From a checkpoint of a small transformer trained on Wikipedia.
Size: 16 layers, width 64, 2 heads of 32, MLP 256 SwiGLU, vocabulary 4096, 1.59M parameters.
Architecture: biases, untied embeddings.
Training: a variant of SOAP for these matrices, 104M tokens, 5916 steps.
Each number is 200 + 20 x the weight over its row's rms, rounded and kept within 0 to 999. Layers, rows and columns count from 0. The size before them is the row's rms in percent of the matrix's.

# layer 3 MLP gate, 256x64, rms 0.16, rows 208-244, columns 0-63
082,196,235,175,209,193,206,220,213,235,214,200,195,212,231,208,233,201,181,227,213,225,219,210,190,216,201,183,179,176,205,207,229,210,165,179,214,209,172,162,192,190,206,194,205,200,210,162,199,186,269,192,219,181,201,200,170,192,190,203,212,193,171,184,187
114,245,170,180,184,172,190,230,192,186,192,199,206,204,197,191,209,236,177,190,199,209,203,189,265,194,199,191,227,196,206,208,199,201,162,190,221,212,189,241,175,189,206,192,155,192,208,200,233,214,184,221,180,206,201,191,205,195,209,175,223,231,195,215,219
099,237,192,196,194,218,194,175,221,208,220,216,197,248,237,205,217,240,205,203,233,172,183,169,185,216,170,207,228,194,222,216,190,186,189,192,222,200,222,217,211,191,197,200,241,159,229,200,197,207,186,200,187,198,181,210,211,194,186,194,169,199,187,160,204
117,199,180,244,227,198,224,213,183,223,188,184,209,180,216,193,184,230,180,162,176,204,191,186,202,178,180,232,185,195,172,190,167,211,172,201,190,218,198,205,213,185,164,199,201,194,181,199,191,203,238,188,179,153,223,212,213,204,162,215,193,201,180,228,212
110,196,209,218,177,173,228,184,181,207,185,195,189,203,235,212,231,220,244,198,227,202,183,171,222,205,186,253,212,176,226,200,209,181,201,168,202,232,186,200,180,178,216,187,225,194,190,191,196,210,190,219,186,210,178,201,168,202,193,186,225,203,164,226,221
090,214,220,215,238,227,216,177,153,171,184,145,185,220,177,222,232,186,171,201,175,200,229,184,175,215,213,197,192,204,189,211,153,194,208,192,175,177,213,201,178,204,181,187,209,201,189,204,189,193,196,211,199,217,204,202,209,184,221,213,218,232,203,215,176
122,176,201,194,178,194,198,196,198,184,218,203,228,199,197,218,230,192,224,224,209,203,187,193,219,256,202,169,210,173,199,209,196,224,191,202,172,177,191,247,180,247,226,205,226,193,199,156,210,206,165,217,232,216,205,179,193,220,203,199,220,208,215,209,211
105,151,203,212,194,194,232,238,163,203,226,210,203,163,188,218,204,225,199,172,186,195,203,181,228,190,190,207,193,239,215,188,197,212,208,208,202,207,187,209,197,183,220,210,179,215,165,226,188,219,193,174,190,233,187,214,253,190,210,200,220,227,216,195,220
105,154,195,193,194,177,192,190,216,243,216,209,178,176,211,192,181,208,218,181,200,227,223,219,196,180,196,205,184,232,235,202,222,184,211,219,195,225,207,225,197,205,206,193,198,246,207,205,200,183,226,176,191,190,216,206,233,175,189,174,163,206,249,191,202
086,189,193,165,223,170,214,222,230,181,198,194,211,189,184,207,206,196,205,214,199,199,201,196,247,208,195,198,190,162,228,199,193,215,204,206,177,208,197,213,166,223,183,216,153,192,244,195,227,212,234,185,244,204,216,170,220,231,217,208,184,202,191,208,215
111,193,196,231,228,194,199,189,224,183,197,211,186,206,228,199,210,154,205,171,206,227,175,223,203,176,204,181,189,222,208,148,198,209,198,204,217,166,228,204,215,213,183,168,210,213,206,215,168,162,211,222,196,166,188,184,206,225,211,218,219,188,224,181,217
097,159,211,205,176,176,186,210,227,237,194,247,216,191,199,176,184,256,213,170,234,203,192,218,203,199,176,166,188,216,218,200,222,178,195,185,202,197,222,201,202,188,208,239,195,213,202,216,188,213,197,224,167,198,177,202,195,202,219,202,201,204,206,187,241
103,198,240,203,207,237,217,211,184,201,221,193,193,214,221,177,203,179,186,165,185,239,196,195,191,220,160,180,189,196,181,203,218,223,211,205,159,188,228,212,189,180,192,221,232,202,216,198,192,190,211,217,210,215,180,234,198,235,167,208,204,242,208,205,169
088,195,174,214,172,224,198,199,178,201,162,211,165,175,202,190,180,192,182,230,248,205,233,203,199,217,192,205,176,232,204,210,207,189,194,201,194,212,198,220,237,172,216,186,178,240,195,212,198,239,213,214,225,186,194,219,188,201,192,185,198,226,227,207,239
105,177,198,189,183,213,233,224,151,212,189,229,188,204,225,235,179,217,200,190,196,188,210,224,227,197,147,187,172,218,217,183,178,185,157,198,190,209,198,186,215,183,236,216,178,217,211,204,181,186,180,218,209,227,202,185,233,209,208,216,205,207,214,203,199
103,193,211,245,196,205,182,203,189,213,207,199,218,206,239,164,205,199,209,168,209,200,181,211,184,192,193,224,214,194,173,232,208,211,182,210,176,224,181,200,188,218,185,185,225,161,230,190,191,170,217,239,175,189,248,185,177,217,202,187,220,204,177,209,223
093,197,198,192,166,222,182,211,190,224,183,187,205,159,193,160,198,190,193,204,188,205,195,222,166,228,216,198,241,184,161,219,242,210,211,205,179,188,176,218,193,214,230,178,228,212,194,189,229,186,249,193,200,186,227,178,196,180,201,197,203,195,178,203,205
117,186,221,181,189,210,211,221,203,194,217,200,220,189,220,198,260,221,190,206,203,205,202,187,157,193,189,178,217,181,189,204,200,215,200,176,181,219,188,271,191,225,207,213,218,210,202,222,215,196,182,227,171,190,171,208,223,204,177,207,188,180,198,180,168
103,199,203,194,189,205,221,182,218,200,191,177,235,217,200,184,201,249,149,165,211,197,184,213,162,197,209,187,215,192,175,201,174,185,210,202,191,191,199,188,210,205,206,213,200,170,215,196,171,209,212,230,237,210,205,221,224,235,231,215,189,226,213,237,174
102,215,218,200,232,211,190,222,212,193,234,179,192,210,199,179,192,203,193,178,185,163,192,179,228,182,209,204,190,185,183,211,196,195,217,157,197,190,199,217,201,252,239,223,188,211,180,201,197,201,214,176,214,203,216,189,194,220,138,169,207,221,194,171,189
096,183,208,194,169,208,239,220,167,219,184,205,159,182,184,163,204,221,187,210,204,186,185,171,162,212,160,184,197,251,205,206,215,204,223,208,196,201,182,202,222,190,177,203,178,194,187,195,197,162,198,204,220,216,220,186,214,214,192,211,199,232,237,188,204
102,192,198,194,186,179,213,229,180,218,199,216,200,187,216,243,193,191,198,152,177,221,168,235,159,215,214,185,200,188,228,207,214,188,211,221,214,217,197,200,218,228,195,178,218,226,211,212,206,180,198,187,187,200,230,215,233,207,199,215,148,225,177,192,188
080,204,204,215,196,226,191,169,178,230,215,219,215,184,183,219,216,226,186,187,216,190,191,184,188,198,216,215,195,173,224,200,201,199,217,173,238,222,165,210,196,228,208,226,183,166,167,200,155,206,160,226,205,186,238,188,182,194,228,212,179,196,213,205,197
083,193,232,223,190,224,196,225,182,204,212,225,228,177,185,215,220,221,154,195,205,200,183,178,234,212,157,204,192,250,215,205,218,186,221,197,242,223,201,206,208,216,167,203,217,189,234,177,206,202,185,189,185,211,213,195,233,215,198,204,202,202,212,186,225
104,190,162,210,224,183,205,201,222,153,223,174,182,187,196,240,238,187,208,179,198,211,195,204,202,213,162,179,198,196,199,175,189,215,189,207,220,214,178,216,184,206,194,228,164,192,195,185,229,219,186,207,192,176,199,163,225,225,190,199,203,180,246,201,194
095,219,218,168,197,213,214,221,200,230,216,185,216,204,206,242,211,188,193,222,234,210,175,180,193,216,177,200,210,152,222,190,212,180,217,225,191,169,172,206,205,230,198,208,233,191,184,204,193,194,170,198,215,161,187,175,202,218,230,211,189,173,176,217,217
095,217,193,207,199,184,191,221,184,190,205,211,215,201,226,196,150,166,195,176,198,205,177,210,222,201,184,220,175,202,177,195,229,217,212,210,185,179,206,202,210,185,158,224,194,226,202,192,220,208,226,178,246,233,159,210,201,205,176,185,174,228,223,201,230
120,203,175,224,188,204,173,224,174,218,171,196,217,210,187,205,187,201,190,169,219,208,184,189,225,179,191,200,204,238,239,178,202,177,200,198,168,191,156,201,203,188,217,161,199,218,192,214,232,222,183,210,178,191,217,228,195,201,198,182,237,243,179,214,200
095,203,214,206,210,167,196,210,194,184,174,195,173,170,212,193,168,194,201,180,205,199,207,214,216,185,229,177,151,195,207,193,217,201,203,233,187,239,205,192,231,166,176,230,172,208,176,156,193,212,173,220,208,207,185,189,218,202,222,229,200,212,228,208,220
091,190,207,240,198,196,178,218,199,246,236,195,208,190,233,211,221,187,198,181,178,196,201,186,179,208,233,216,205,200,199,212,209,203,209,210,172,200,205,163,228,222,203,237,258,224,200,216,179,203,196,202,184,214,202,178,233,183,214,198,187,222,162,192,187
088,161,230,171,185,218,215,176,200,215,232,181,221,214,209,164,223,214,211,191,173,196,155,206,177,196,184,158,212,218,238,181,212,218,179,155,191,195,203,195,225,203,211,171,213,193,205,176,183,192,216,191,196,194,228,214,203,226,199,192,209,215,199,222,192
098,213,222,215,174,186,187,186,205,178,204,202,212,216,205,182,228,197,188,218,229,215,229,195,227,238,198,180,200,227,183,236,214,202,199,222,216,173,241,199,202,217,177,192,209,205,196,250,240,202,176,235,183,195,174,194,202,221,212,225,174,220,210,222,192
103,208,184,189,204,190,202,221,196,217,189,217,233,185,189,231,205,245,213,166,185,194,213,181,192,178,220,216,230,213,212,193,187,227,200,182,218,191,200,207,184,210,191,216,181,212,189,196,170,159,196,201,143,156,175,182,208,187,242,194,225,203,202,196,220
090,196,203,223,207,225,169,196,206,195,182,215,184,183,206,220,236,197,201,169,237,222,192,171,187,179,204,218,196,230,196,211,206,195,208,220,235,182,220,186,206,213,216,214,184,198,193,189,207,184,177,199,182,238,194,202,184,171,209,155,153,174,197,158,182
096,193,201,212,199,167,249,226,189,195,205,204,191,208,187,203,172,224,210,229,239,198,191,189,211,193,192,152,209,206,214,227,201,195,226,169,227,204,198,183,211,186,205,215,187,252,210,218,191,185,182,211,185,225,161,223,196,171,199,187,231,198,178,216,191
101,203,186,164,204,187,203,202,183,164,228,138,201,199,204,182,250,201,215,217,206,203,181,179,193,190,205,176,205,196,227,214,208,195,184,171,181,235,190,180,216,221,230,165,206,196,205,204,192,189,173,231,220,192,184,183,228,217,185,210,189,209,225,217,191
106,216,191,228,221,159,212,197,230,203,204,194,234,162,184,210,193,210,190,187,213,177,174,207,195,184,223,223,197,173,191,184,190,155,218,191,202,206,184,205,180,221,198,209,233,196,169,171,218,207,221,166,221,195,229,182,157,191,173,183,213,183,194,206,188
# layer 3 MLP up, 256x64, rms 0.15, rows 208-243, columns 0-63
087,203,197,220,216,218,160,216,229,201,221,176,199,211,223,224,215,234,189,221,192,202,212,211,234,172,210,196,193,191,165,222,192,217,188,183,174,199,170,176,187,180,170,201,243,187,217,179,214,219,240,160,234,180,199,200,207,199,195,189,193,193,190,177,201
109,179,212,199,236,156,221,207,186,191,188,210,194,224,202,160,225,217,197,222,203,184,214,198,206,174,207,165,192,189,185,237,183,192,193,167,190,226,174,192,209,220,215,197,220,214,219,206,184,204,182,220,212,167,204,178,188,232,230,227,221,156,190,204,213
094,162,196,225,207,195,182,235,212,211,177,182,194,173,197,234,176,191,180,191,178,222,242,254,205,191,195,202,205,191,184,202,189,206,203,175,194,230,172,183,191,192,203,185,215,200,180,203,200,184,220,231,181,185,191,188,163,200,175,206,199,195,157,219,168
121,196,220,182,191,172,183,192,209,205,230,209,206,219,192,198,169,169,216,182,215,190,210,210,202,223,172,157,206,213,204,213,186,221,194,229,258,208,227,184,195,215,220,220,188,216,200,177,209,213,199,197,223,223,198,182,185,236,222,171,209,228,213,234,231
122,216,200,189,205,210,181,225,194,205,213,203,209,195,172,155,164,163,213,221,201,224,253,222,192,210,220,152,198,218,160,198,221,231,193,217,201,186,201,200,198,198,180,221,196,219,214,192,188,207,229,181,162,207,201,222,207,185,225,216,183,197,223,191,191
088,178,171,202,227,171,226,203,173,184,180,209,189,185,178,275,213,182,191,215,185,213,202,200,217,236,209,219,217,199,188,199,204,175,223,211,218,153,215,201,183,184,173,193,212,196,189,205,218,197,240,186,193,200,209,223,209,229,189,223,198,189,214,203,194
122,184,208,213,212,229,190,171,185,213,208,216,190,184,205,196,198,224,244,175,186,211,213,189,206,220,201,202,214,210,169,209,190,226,208,168,179,223,208,219,184,226,182,241,194,196,188,218,212,176,181,202,196,234,214,186,165,177,194,252,218,194,248,195,207
102,199,253,205,215,198,187,168,177,234,224,210,196,226,234,170,209,217,204,222,196,194,220,195,180,207,220,186,210,219,224,228,182,201,172,179,206,231,228,178,196,189,208,206,203,180,245,155,182,205,205,182,231,195,223,176,196,211,220,205,210,204,197,206,204
097,181,207,182,177,158,204,176,188,192,224,229,207,229,197,210,210,221,207,202,215,193,172,197,160,215,194,212,190,188,166,191,206,200,182,209,216,186,209,202,175,215,195,241,210,231,182,198,211,225,181,174,235,190,170,184,220,207,190,209,176,148,219,209,173
084,207,235,207,156,190,197,214,186,209,226,201,197,212,212,228,187,206,208,181,216,195,190,213,146,217,196,186,185,214,198,186,178,199,198,210,247,197,187,200,191,197,204,208,214,214,163,201,197,220,168,185,169,217,199,209,168,198,175,192,219,255,206,224,167
093,176,207,170,198,174,207,175,177,235,189,176,209,223,200,198,185,211,173,156,188,188,201,224,214,220,219,171,208,190,242,206,173,196,189,169,196,217,200,153,170,200,204,210,215,198,207,173,170,224,203,179,220,217,217,218,196,186,194,211,204,162,183,200,215
084,221,214,173,171,186,178,209,207,220,235,205,187,203,203,199,180,239,195,200,190,206,145,236,176,189,230,201,190,167,202,220,205,203,192,211,204,166,201,177,193,188,189,207,235,224,205,229,215,197,210,179,199,179,203,216,217,148,216,215,180,200,177,188,211
095,223,192,182,175,192,199,186,236,198,181,182,199,175,198,215,190,189,203,223,241,180,200,190,220,241,234,220,194,171,211,202,172,196,183,225,201,206,199,195,162,215,190,248,174,225,200,203,217,203,179,195,212,221,207,184,201,185,216,226,211,193,228,164,234
115,175,182,165,255,194,200,189,192,193,179,182,201,189,177,176,222,194,201,180,173,232,224,239,180,204,224,207,181,179,182,172,203,211,153,188,194,195,191,197,186,208,220,162,171,177,195,178,174,221,188,218,217,202,203,173,176,188,194,205,205,202,199,206,181
096,169,183,182,199,204,228,217,176,188,185,214,205,188,164,223,206,190,193,181,205,228,213,202,184,216,189,165,189,186,205,197,197,238,162,220,211,226,214,193,213,166,193,196,163,180,211,199,145,196,186,235,188,233,197,204,236,190,203,225,219,199,204,177,206
096,196,198,185,176,198,217,212,172,215,189,207,186,204,193,186,223,206,224,187,195,205,188,168,226,203,218,188,199,224,213,172,195,230,172,233,232,201,241,152,188,208,167,190,190,239,192,190,183,200,190,192,202,233,182,230,207,167,217,195,172,202,223,195,169
083,190,192,225,218,192,203,187,189,211,195,229,218,213,208,200,209,179,207,206,204,200,165,222,207,186,201,205,191,191,220,149,227,193,219,178,220,240,191,221,182,145,221,200,219,192,230,181,176,235,202,239,187,209,198,201,179,225,198,229,202,197,193,179,235
111,189,233,178,190,192,216,209,213,187,195,212,196,205,228,187,176,178,185,176,182,206,196,208,195,207,212,187,180,221,224,155,224,176,196,215,214,174,213,187,216,188,224,196,203,187,165,195,151,196,213,226,208,229,215,243,205,213,166,222,243,211,184,207,219
101,209,189,189,195,208,233,175,217,193,206,204,216,222,186,213,172,215,196,254,201,197,187,182,191,163,198,210,239,214,203,187,167,197,216,195,214,229,194,194,194,237,208,230,156,187,222,203,216,223,167,185,165,212,203,187,203,187,226,166,208,189,216,221,211
106,207,196,188,208,180,206,209,230,136,228,187,209,238,204,205,230,189,202,213,171,179,190,200,216,209,193,195,224,226,199,163,173,203,237,186,208,189,218,206,202,204,169,201,184,174,215,187,209,244,198,175,214,196,198,217,216,226,193,217,213,230,221,212,176
103,224,172,195,228,211,158,194,236,192,242,194,204,212,203,247,193,179,177,200,180,215,210,198,221,224,207,223,184,176,197,220,201,212,202,200,206,178,211,198,194,205,216,184,224,222,207,227,206,243,208,163,198,181,170,198,180,216,183,209,205,174,188,229,168
096,204,206,208,212,219,230,174,216,211,212,173,231,196,198,157,204,196,197,206,206,175,205,197,216,194,181,184,234,204,168,192,226,189,194,177,175,216,213,213,184,176,226,220,178,174,187,167,221,259,206,199,223,218,176,208,173,209,201,218,204,199,190,198,242
088,167,173,179,202,196,230,194,202,186,195,203,200,156,220,179,217,192,222,187,173,203,234,211,182,179,205,241,196,194,220,197,190,206,179,210,153,223,215,223,224,230,217,179,233,163,202,201,185,203,230,188,201,198,210,185,205,188,176,167,208,188,174,200,214
089,186,235,221,209,197,214,209,175,207,204,214,225,225,223,201,197,213,197,211,226,224,203,202,210,217,199,172,216,245,211,250,206,208,191,204,193,225,186,213,172,222,170,240,188,225,188,193,182,212,210,200,235,190,226,194,245,186,208,183,191,212,206,217,237
108,193,203,226,202,201,187,172,200,222,227,180,238,200,190,222,169,176,189,221,129,216,214,201,220,180,191,182,215,225,206,190,211,175,219,220,215,205,219,210,178,188,217,183,200,180,196,196,218,206,199,169,185,210,221,205,179,227,189,174,166,205,223,217,225
101,188,205,195,195,215,195,192,182,213,220,170,184,198,237,194,230,224,178,171,182,192,233,192,189,239,214,211,199,216,217,227,191,197,233,186,170,174,157,194,187,242,194,211,216,178,169,208,195,194,220,216,196,175,205,209,221,165,190,189,228,200,183,228,189
096,180,212,203,191,194,203,205,225,216,190,167,171,191,171,188,216,167,175,223,189,240,241,190,208,188,204,158,214,209,202,202,201,180,216,175,210,237,186,203,196,217,204,186,226,187,194,216,197,188,180,212,148,183,199,196,165,211,212,213,196,183,178,237,181
120,205,206,229,235,216,179,196,250,187,202,172,216,194,192,222,219,211,218,195,203,163,210,179,187,196,200,239,238,207,178,190,180,209,227,205,217,193,220,213,195,192,202,179,234,190,208,228,208,191,228,183,182,215,202,191,192,185,169,184,174,227,208,156,181
101,170,174,197,214,193,216,169,203,155,177,187,179,216,222,247,240,170,215,223,211,230,201,181,176,201,215,203,218,186,178,225,199,208,171,168,204,223,182,177,200,196,189,227,196,181,224,194,197,200,224,236,201,188,189,185,195,206,205,220,198,178,173,199,212
096,212,156,190,210,189,170,167,180,210,194,208,188,193,167,208,189,220,185,167,174,229,226,192,201,176,171,221,180,211,205,212,197,189,211,214,185,168,216,230,193,220,225,185,209,202,204,211,194,175,207,231,212,189,189,188,248,197,205,241,226,186,218,196,226
096,225,197,213,163,174,199,212,212,197,146,191,180,211,210,221,205,199,210,200,233,195,191,209,202,170,209,240,214,192,154,184,182,195,224,179,214,202,179,208,148,193,188,217,217,188,189,172,199,214,199,188,184,190,180,181,172,167,204,207,213,166,223,206,193
117,224,191,190,157,249,213,205,183,190,191,220,215,188,237,186,185,194,204,220,213,194,183,196,202,207,179,214,172,225,214,206,226,203,228,241,186,167,196,201,196,186,188,196,190,192,188,212,210,158,197,223,181,224,200,199,205,211,215,201,176,196,205,202,267
116,163,252,195,204,186,226,191,183,223,232,222,211,217,210,208,197,172,170,212,186,183,208,223,209,189,207,221,182,195,191,210,218,156,170,221,200,210,190,208,169,191,202,193,217,178,219,210,189,223,230,189,226,229,195,213,178,174,192,163,168,206,209,196,214
084,201,173,194,189,193,199,201,182,204,177,200,198,220,206,189,189,179,195,193,179,174,212,215,190,235,184,241,183,189,199,218,200,195,210,191,187,203,185,206,155,184,205,182,215,209,222,189,204,173,237,217,219,161,223,176,191,222,183,214,214,201,241,224,264
090,210,189,167,219,228,224,186,183,207,225,180,200,186,183,208,191,192,172,159,185,201,182,214,210,183,179,204,161,184,210,213,208,177,219,166,202,190,204,190,245,192,223,189,219,190,205,202,176,209,164,219,208,227,215,236,191,207,221,219,234,188,178,175,223
097,170,215,188,196,189,209,221,214,224,203,206,195,170,214,168,208,201,221,209,180,232,174,190,196,201,181,159,235,181,203,205,219,196,172,206,171,187,186,204,218,211,213,193,193,200,207,197,184,161,207,172,235,207,236,193,225,222,225,230,202,180,237,193,238
# layer 3 MLP down (transposed), 256x64, rms 0.171, rows 208-243, columns 0-63
090,227,193,212,164,205,216,206,193,169,175,235,225,182,181,202,190,175,234,165,175,173,174,227,193,181,195,204,184,214,237,194,230,186,207,222,226,207,203,249,228,176,203,201,196,189,202,222,204,182,163,215,184,191,198,211,215,212,212,227,211,212,201,197,192
105,193,188,212,194,158,203,234,223,201,212,206,188,174,212,175,236,175,201,218,222,206,210,211,190,212,221,182,209,166,214,174,165,230,186,191,174,188,180,228,209,216,179,198,219,208,223,235,203,248,161,195,215,202,210,180,197,205,198,201,182,181,213,200,169
095,235,218,204,169,208,186,217,171,220,193,192,245,204,201,160,179,185,221,231,197,175,203,220,227,228,186,207,244,191,203,236,185,225,194,220,224,190,178,217,210,214,209,197,190,192,184,163,183,199,206,178,199,188,184,212,216,211,186,187,203,179,196,239,209
113,219,176,225,243,194,194,211,225,202,199,189,219,182,225,175,203,218,216,203,207,198,188,225,200,232,190,167,193,213,151,187,205,184,208,184,215,215,179,177,203,208,200,216,183,250,206,209,216,204,195,154,218,237,202,193,210,208,163,212,214,211,214,231,214
118,197,226,200,234,205,157,220,212,203,185,181,207,196,158,198,181,183,154,183,168,214,216,210,173,208,212,183,206,223,167,215,200,237,195,203,203,185,215,207,237,195,173,228,200,192,225,186,188,219,223,176,173,179,198,188,217,174,204,191,182,185,219,182,186
090,181,203,196,200,217,185,209,193,198,236,206,182,219,217,156,171,234,221,180,233,174,236,199,204,238,187,200,188,205,199,184,212,205,183,193,193,239,190,218,223,196,228,182,185,231,179,189,181,208,208,184,212,178,183,207,173,180,180,195,191,185,198,242,167
103,174,228,166,200,175,233,205,228,207,171,175,204,210,211,194,218,187,194,222,212,183,249,187,194,222,214,191,183,182,190,201,208,199,193,213,196,198,223,242,194,183,221,212,191,180,210,202,165,228,226,210,172,209,161,216,173,175,205,184,211,166,212,193,221
104,181,185,257,210,211,183,203,186,228,227,200,202,227,196,207,212,194,199,178,202,204,214,187,215,201,186,183,206,169,196,186,166,207,175,210,192,193,230,213,219,257,179,219,214,214,172,195,192,191,198,245,219,235,195,216,215,218,197,199,237,200,200,207,233
102,202,186,199,179,184,199,180,194,237,180,230,204,190,176,183,202,181,217,218,197,186,218,199,190,217,176,213,217,202,197,209,183,204,174,166,234,184,178,185,162,182,189,205,224,205,203,209,199,232,164,200,206,189,190,180,211,242,180,178,220,171,173,236,159
093,199,155,205,229,184,194,205,179,229,209,227,204,200,199,222,168,184,221,224,201,177,216,194,217,209,167,218,197,199,198,192,191,204,209,175,234,189,185,231,205,234,198,246,226,197,180,194,211,189,191,165,223,220,200,237,232,197,179,197,189,175,218,199,227
106,167,199,165,191,175,191,205,186,224,178,174,192,213,179,207,188,259,177,190,236,214,196,183,186,191,163,191,191,180,202,211,217,197,225,209,216,224,189,193,192,173,203,228,186,203,238,169,166,221,209,171,183,178,194,219,216,187,193,200,183,179,191,203,189
097,217,232,196,207,223,183,227,182,204,214,194,194,178,182,175,196,197,210,227,189,201,193,255,183,187,188,197,194,218,193,195,168,222,204,206,190,205,206,175,207,207,166,222,209,173,222,227,208,222,252,218,184,214,183,185,167,199,217,229,205,217,157,218,211
099,178,205,157,152,178,204,210,193,175,195,179,200,189,209,192,210,253,209,226,212,175,202,196,202,187,223,194,173,209,169,194,180,185,144,213,210,175,206,203,202,205,178,204,194,208,213,197,194,233,204,213,200,205,176,228,227,183,185,196,227,200,233,193,221
112,191,172,190,235,197,203,178,221,194,209,202,195,167,190,185,227,166,192,159,161,203,197,201,191,206,220,214,176,191,181,167,204,199,172,201,188,182,205,202,213,179,233,157,198,185,211,196,194,230,205,215,197,170,219,171,174,193,168,231,228,182,200,222,184
094,182,172,213,237,197,177,180,239,199,225,188,194,216,192,172,242,220,186,182,229,206,189,182,181,192,236,211,218,187,187,204,203,173,239,219,207,175,210,203,195,231,183,185,221,171,209,172,205,225,221,187,158,193,192,216,184,187,204,206,177,220,199,193,198
099,185,206,178,187,192,222,174,193,182,202,218,189,206,215,241,190,191,201,173,210,229,209,195,216,196,195,217,215,220,168,195,195,187,203,223,205,198,197,177,160,205,147,214,153,227,195,192,195,207,216,206,228,196,137,202,191,160,213,210,201,184,200,199,188
092,232,200,207,210,187,210,232,213,205,166,178,190,176,203,179,187,194,191,221,185,214,180,239,194,214,200,211,227,177,165,211,211,212,210,177,208,188,180,204,173,184,249,171,230,173,198,179,216,217,254,201,183,197,213,170,200,204,191,195,198,199,205,171,177
103,205,165,207,181,235,214,195,219,180,211,213,175,178,168,178,239,197,169,160,232,225,205,216,238,174,174,180,215,197,175,180,203,182,199,163,203,212,192,183,206,199,194,163,215,201,183,182,186,177,189,230,203,200,188,200,185,216,177,199,224,195,191,192,196
103,199,199,200,223,192,196,192,159,222,182,207,189,181,171,210,226,185,205,204,170,193,217,185,227,218,220,210,213,207,193,178,201,203,227,194,195,195,197,188,184,219,197,225,204,151,136,198,231,197,208,207,174,201,181,156,198,194,176,193,188,183,180,221,240
096,235,187,212,182,231,227,173,163,211,199,214,194,201,211,201,186,229,203,188,203,170,225,210,197,196,203,160,177,184,197,204,155,234,190,220,217,192,203,220,185,165,179,180,203,210,216,198,200,183,202,168,211,186,174,182,181,236,191,232,220,183,194,173,219
108,191,200,171,190,189,214,206,196,204,161,194,184,187,199,148,207,216,201,237,178,185,190,206,187,208,191,187,242,256,220,201,208,199,182,201,185,188,214,199,215,194,176,208,209,195,207,214,202,207,228,219,227,207,208,171,192,224,184,174,240,239,187,200,236
101,215,200,199,181,181,176,213,179,196,217,200,212,207,208,201,222,216,180,201,206,217,201,254,221,243,181,180,211,197,224,224,196,189,239,220,226,206,193,165,227,208,208,175,207,198,228,235,192,191,225,170,213,215,213,241,195,207,182,188,176,228,211,216,181
095,200,223,253,218,224,187,187,216,197,175,209,209,178,179,209,193,202,172,197,211,204,168,193,207,180,219,202,224,207,195,192,214,196,203,209,216,184,177,216,204,177,179,243,171,190,190,207,162,169,163,220,226,191,220,210,174,197,205,232,174,224,182,186,169
134,194,218,235,203,228,212,216,194,205,196,214,214,184,223,210,213,198,173,198,241,196,172,190,232,203,182,177,197,230,199,241,214,186,217,188,209,225,203,207,176,226,183,205,218,218,164,159,191,224,198,191,216,201,222,182,238,199,192,175,205,220,219,222,236
100,200,186,194,229,219,197,173,208,206,151,180,173,165,217,203,188,220,219,196,230,192,180,252,198,229,214,159,198,193,195,201,200,230,198,232,184,203,184,169,212,213,190,225,164,185,196,207,191,176,209,203,213,192,199,191,217,196,218,190,239,180,182,209,216
103,198,186,207,172,236,199,205,215,190,191,225,226,196,193,176,244,203,171,190,205,178,157,217,171,184,207,218,218,212,220,218,227,186,208,184,242,195,182,206,187,177,193,174,194,176,243,180,229,179,179,200,205,220,189,182,194,209,177,196,199,231,224,180,198
095,216,219,192,207,226,171,200,172,172,233,226,198,201,195,188,203,210,192,179,189,212,197,208,196,215,183,203,149,238,194,161,226,230,205,202,185,220,239,212,168,203,240,192,194,219,218,215,193,222,175,222,206,204,210,214,180,217,205,198,173,196,213,175,231
112,242,214,164,214,191,234,171,190,185,196,186,216,233,169,198,184,222,228,217,208,182,200,178,157,225,222,186,207,199,188,188,195,210,222,169,201,158,201,187,206,232,194,181,216,169,193,192,205,180,206,223,205,189,184,218,226,220,194,196,213,184,202,163,196
099,202,174,199,216,216,243,181,206,183,189,221,217,248,191,210,214,183,204,247,203,235,194,183,182,221,199,226,219,185,212,194,181,223,220,173,194,173,199,191,188,183,219,179,203,195,226,225,168,196,228,185,174,179,222,199,178,211,176,197,186,185,170,204,221
098,158,228,184,229,213,194,211,253,207,177,184,239,210,211,168,208,211,206,213,166,165,230,156,182,204,229,181,159,217,213,187,179,197,189,184,227,191,184,173,215,198,196,209,217,190,197,199,215,189,194,203,218,191,216,183,202,220,205,202,177,192,201,189,206
093,200,211,212,206,198,174,231,187,218,178,173,186,186,224,188,173,175,184,210,211,158,170,172,205,172,208,186,193,229,178,153,208,164,209,164,191,223,214,217,180,203,170,211,201,195,204,188,212,197,181,210,188,195,220,240,188,186,214,198,221,168,219,197,186
115,217,204,207,146,224,194,165,195,170,182,206,195,250,202,181,199,196,198,215,194,176,189,188,225,233,189,182,176,230,210,215,218,188,211,223,197,205,213,187,196,207,213,206,179,195,180,220,219,171,173,245,166,182,197,204,200,224,176,204,193,219,200,217,231
099,199,183,198,186,226,193,218,192,193,202,200,186,203,205,190,190,229,199,198,253,202,206,189,205,218,174,161,207,196,205,180,205,219,228,192,192,244,188,192,207,211,180,191,164,224,167,155,208,189,201,172,204,220,199,187,247,205,181,229,206,154,193,208,219
094,174,176,203,188,228,218,194,192,202,192,201,190,221,214,223,182,207,155,175,208,200,222,203,186,213,216,224,186,245,201,172,189,217,223,208,219,180,221,218,206,179,215,219,245,244,182,210,171,201,195,177,199,210,163,176,186,181,203,180,200,174,194,177,219
095,198,197,195,182,214,195,167,201,180,209,187,148,207,206,185,220,225,229,187,172,233,177,236,221,190,200,223,196,218,212,188,208,212,179,208,186,203,197,174,198,208,222,174,190,160,171,174,189,201,200,231,193,189,214,155,218,201,161,194,188,218,190,195,230
097,241,196,176,241,209,208,228,198,229,226,211,183,206,229,179,194,214,203,209,175,206,162,169,196,195,238,167,202,240,215,216,195,199,206,200,246,211,201,194,223,215,221,183,194,210,196,198,169,202,201,197,178,190,192,241,207,212,210,193,183,192,200,217,164